Weights of a small transformer language model.
Size: 15 layers, width 512, 55.1M parameters.
Architecture: RMSNorm before each block, rotary positions, untied embeddings, normalized queries and keys, attention and MLP in parallel.
Training: a variant of Adam for these matrices, 1173M tokens.
Each number is 128 + 32 x the weight over its row's rms, rounded and kept within 0 to 255. Layers, rows and columns count from 0. Numbers have three digits each. The size before them is the row's rms in percent of the matrix's.

# down: layer 8 MLP down (transposed), 1344x512, rms 0.0337, rows 194-207, columns 128-191
# gate: layer 8 MLP gate, 1344x512, rms 0.0365, rows 195-207, columns 128-191
# up: layer 8 MLP up, 1344x512, rms 0.0353, rows 195-207, columns 128-191
down194 101:150179151076086170169147168163107140188160124149143130129158186152128149111161113072146192187103081165132149138205128122144085139205148172105132169154162119100140161115163139117093103118126089
gate195 102:158136171100107098088123116078197100151114157119113128153124156190175113143090088200070095143118150134117150107108133100106178121107103190160127125159117187108131132179125211033185186137164154
up195 102:128102136174155129088117085085173146129138139101144146119074116132105160117114170156034116131140104118123190155107112112153145083100116120178081144164119118126120114118142069186130136090143155
down195 103:084144112166184096124101099071117121152135132158111146114149118152147099090173091100160107114201145145091105107106127120174162088096156121091148167109135097131145157147198146141161171121095109
gate196 114:072120127095095122099132119141121132078129107125088147156151090136133148159070136164096125106157155066072146117114119110107131170108111119097122148112108121136135102109135124068093206165124207
up196 108:194098115173132134188120110135086150148105123132152195116124062053200130162146171194155101182115163190153097117117127103106130164111093076135124080172171102151096084146155145156106109129127130
down196 112:153111132137087121142164114127115157126158138111162158164122107122109170147104218179109104106142156193171118114180149158151086106191172128121123123135132120123172120140159182111141117146094105
gate197 103:161116131085112136150161124155078084080152118095148117132122163138063162064117148104091121151112142178122144107123144131126159096146130089171131124153088077111121060098102152122187113069109175
up197 101:077132149126088132098092122145160136129115116153084168106145060173074142152141154096157151183061161070120157084119150065127104134116062157098167138170157176143112099161165106175193103111061126
down197 099:142125117139065129150100126119099140131101065131116119108125111164165111100133100109139135124116102165142152153117164102128099113058142126142160164142062172146073104154163190140217096071082140
gate198 096:165086197158121127070156153081098158090101143044197127132153083138166107119111145164151119120153114158120081123106115078136145122130166160106131187149139182087107161128129086070207122095109107
up198 095:110129083122137126100185132082181154110120140116134078083185106139113071160173145118093139162148075181105143104147138128136142171173132109167119136123137161081143176132155145099156103145184109
down198 095:119075102123108071119122086099141131141126131162117103116145169179095128139112213111146151106135086136098132142113175172161100130138048112190149150129128101207127100149100121111143161141108109
gate199 097:112061154175112118089082129079110121121123097113149117044146070122166088075054106137199190117138094175067101166117086129093129112116118110177120101144164132101157125161089116073117139179138134
up199 100:155151083201061165131099079162133151090181080133141137091123092122131109098111113113088087145113159115234142108136151053159180060105157159198200083138129124137135120115128131177074163191106122
down199 098:131119096114146169082130115126137075085101084151171151111134106128123124076153142119131110142130114147191143112136111097114163165114087162147190143102100092152148153118151107156055108095124106
gate200 085:094106093146095086093166094162179178116166152160107158133129059124118101117123136150098112059111154086141127109126073203173148145142172140173087121155105140109120089130151128126170138095150122
up200 089:086139147136180135163137133212121116105105166194140128115085075118148124138135110138151117122133112088159132088121122209157169121127145148160085107190103171100161079095133113188150077121172078
down200 094:134124124133163179154131142167083145163093084175115147107123159159156106128148133125156140122113139149125159083157117148107137183180134116154155101114063193141098114097105100132099134182153047
gate201 102:182108124075135113143089121102128154170142038082130106195128158049140103093114156133187122124140123104109124163110085177115093159141073122143078146088132134124142129082161083192166100166135112
up201 100:114114108111110115154158123106148173158146117118110132117103225130139129073104159096151156106103115112146155169132097118161125124121148188176175092110113102098169108143116136085119146093157153
down201 102:135105120171125116096117092165139126111105141143113131142144122111117107159136161083184099087166158089099127150171118159134116118057088158187103165111144149074159146140060145124104170136146081
gate202 104:165084074161119129123122121122143148111164086100116143125150085151172131073112130143149154163172178111142126091168093090074148104157132117163112124146112169175126157141038101085134106147101105
up202 101:164055101156153162067120097125101129124154127121203143115154134096154138131121132174118135131121132157202149128176135083041130108071117174133147090087098133152161143139115190182155116095126150
down202 100:125136135154192075113099123135208137118160102138142149058148166139164081140141208112114124145110116164132149129162064110148160124171147097121104139160179119124151151102127122123125121162096125
gate203 103:146140172105110133134113207125148174145122147155093170102113087104139121138137106136062230072102200119105078093136166133116129185120149100115150122155119124113094169172120129053113100107143114
up203 100:169117140129179148117100158092106158137071107156108147123164078128098096062173134111134142124122110111144115138137049113116130155153147165096170180030152190142155120158081086178123105120145087
down203 101:136136168167109163085141136137125070107172156122126112154096164123162167083168156153107084123149084210188143146131087134137121156098096143157147123141093128149147149118135167171075119120106143
gate204 097:136126076103114116123107119151141174122154130057082125104159098117107127108119099142123128072100111129137123076036124090195086112105065170084200112135088133076099147152156151098129125128096150
up204 098:124137076103121146141153167074132115138135089113104150087095156107116110072121096117178176123133137124119116151094123087163094118112111089089154169129147100124145155161128134085132195129089112
down204 099:167116053156161144128108129123144108159136119100093115093099137128180143150111078158111122097070089096067142165111156096153107095110166117120132146132066152144093090082108111103144121159104068
gate205 105:175129123100117112180167131131100075113154180075102104144189126106140133142151145161158146112135118127118164142051128120131126099119168136110083143112124142121122196104108145146135140141096128
up205 101:105166123069167112132157045127132136157080138107125105122092127145182106158130140102172119135173092112101120122079066170149143182094098113081105153127060120159148206137144162176117160142123176
down205 099:119064104118097100125156092123138171097154129148147125047068168102107126152198098107136108159161113116137234190120106194114116147138136074101109181128148140074110175062076176142092127117192133
gate206 103:107107144125099122102066136154126148125189085083137105046072154184064126151078142124153186124074146160140108163153081144083107086150073156149148095095122141110131117114078108107036158116108137
up206 102:092170096122076141148209083173148145161084118127178165072139151123158165101084156111138124204118171099109132129124151067091126161125145058126156104159146121087115137142092163102198111143144059
down206 104:169167105176131084090168111166154147178098087089133138153180170071114167072098135165161146080119127124106120126113144130102142097196112131124101143087132188103111158128102188093157155170153137
gate207 098:104092151151175134127071118107103082121166120116130135114107059122132120179188101165148205106116105134100141148080132132164123149091073158094184064072133166115092146163125125085124147137153138
up207 098:067116152099162095183114158065065156141131122117118162121133112112148108179169128163081220133123145173099116094120128109186116204148105116119152113041140120163192070124121096111136109172168135
down207 091:147143123104150147160152082101146123121087110178118155105177123110154141131069132151092149122085138167126121050162158127185114141137138134123146121152094117127113115115075108107149156140120200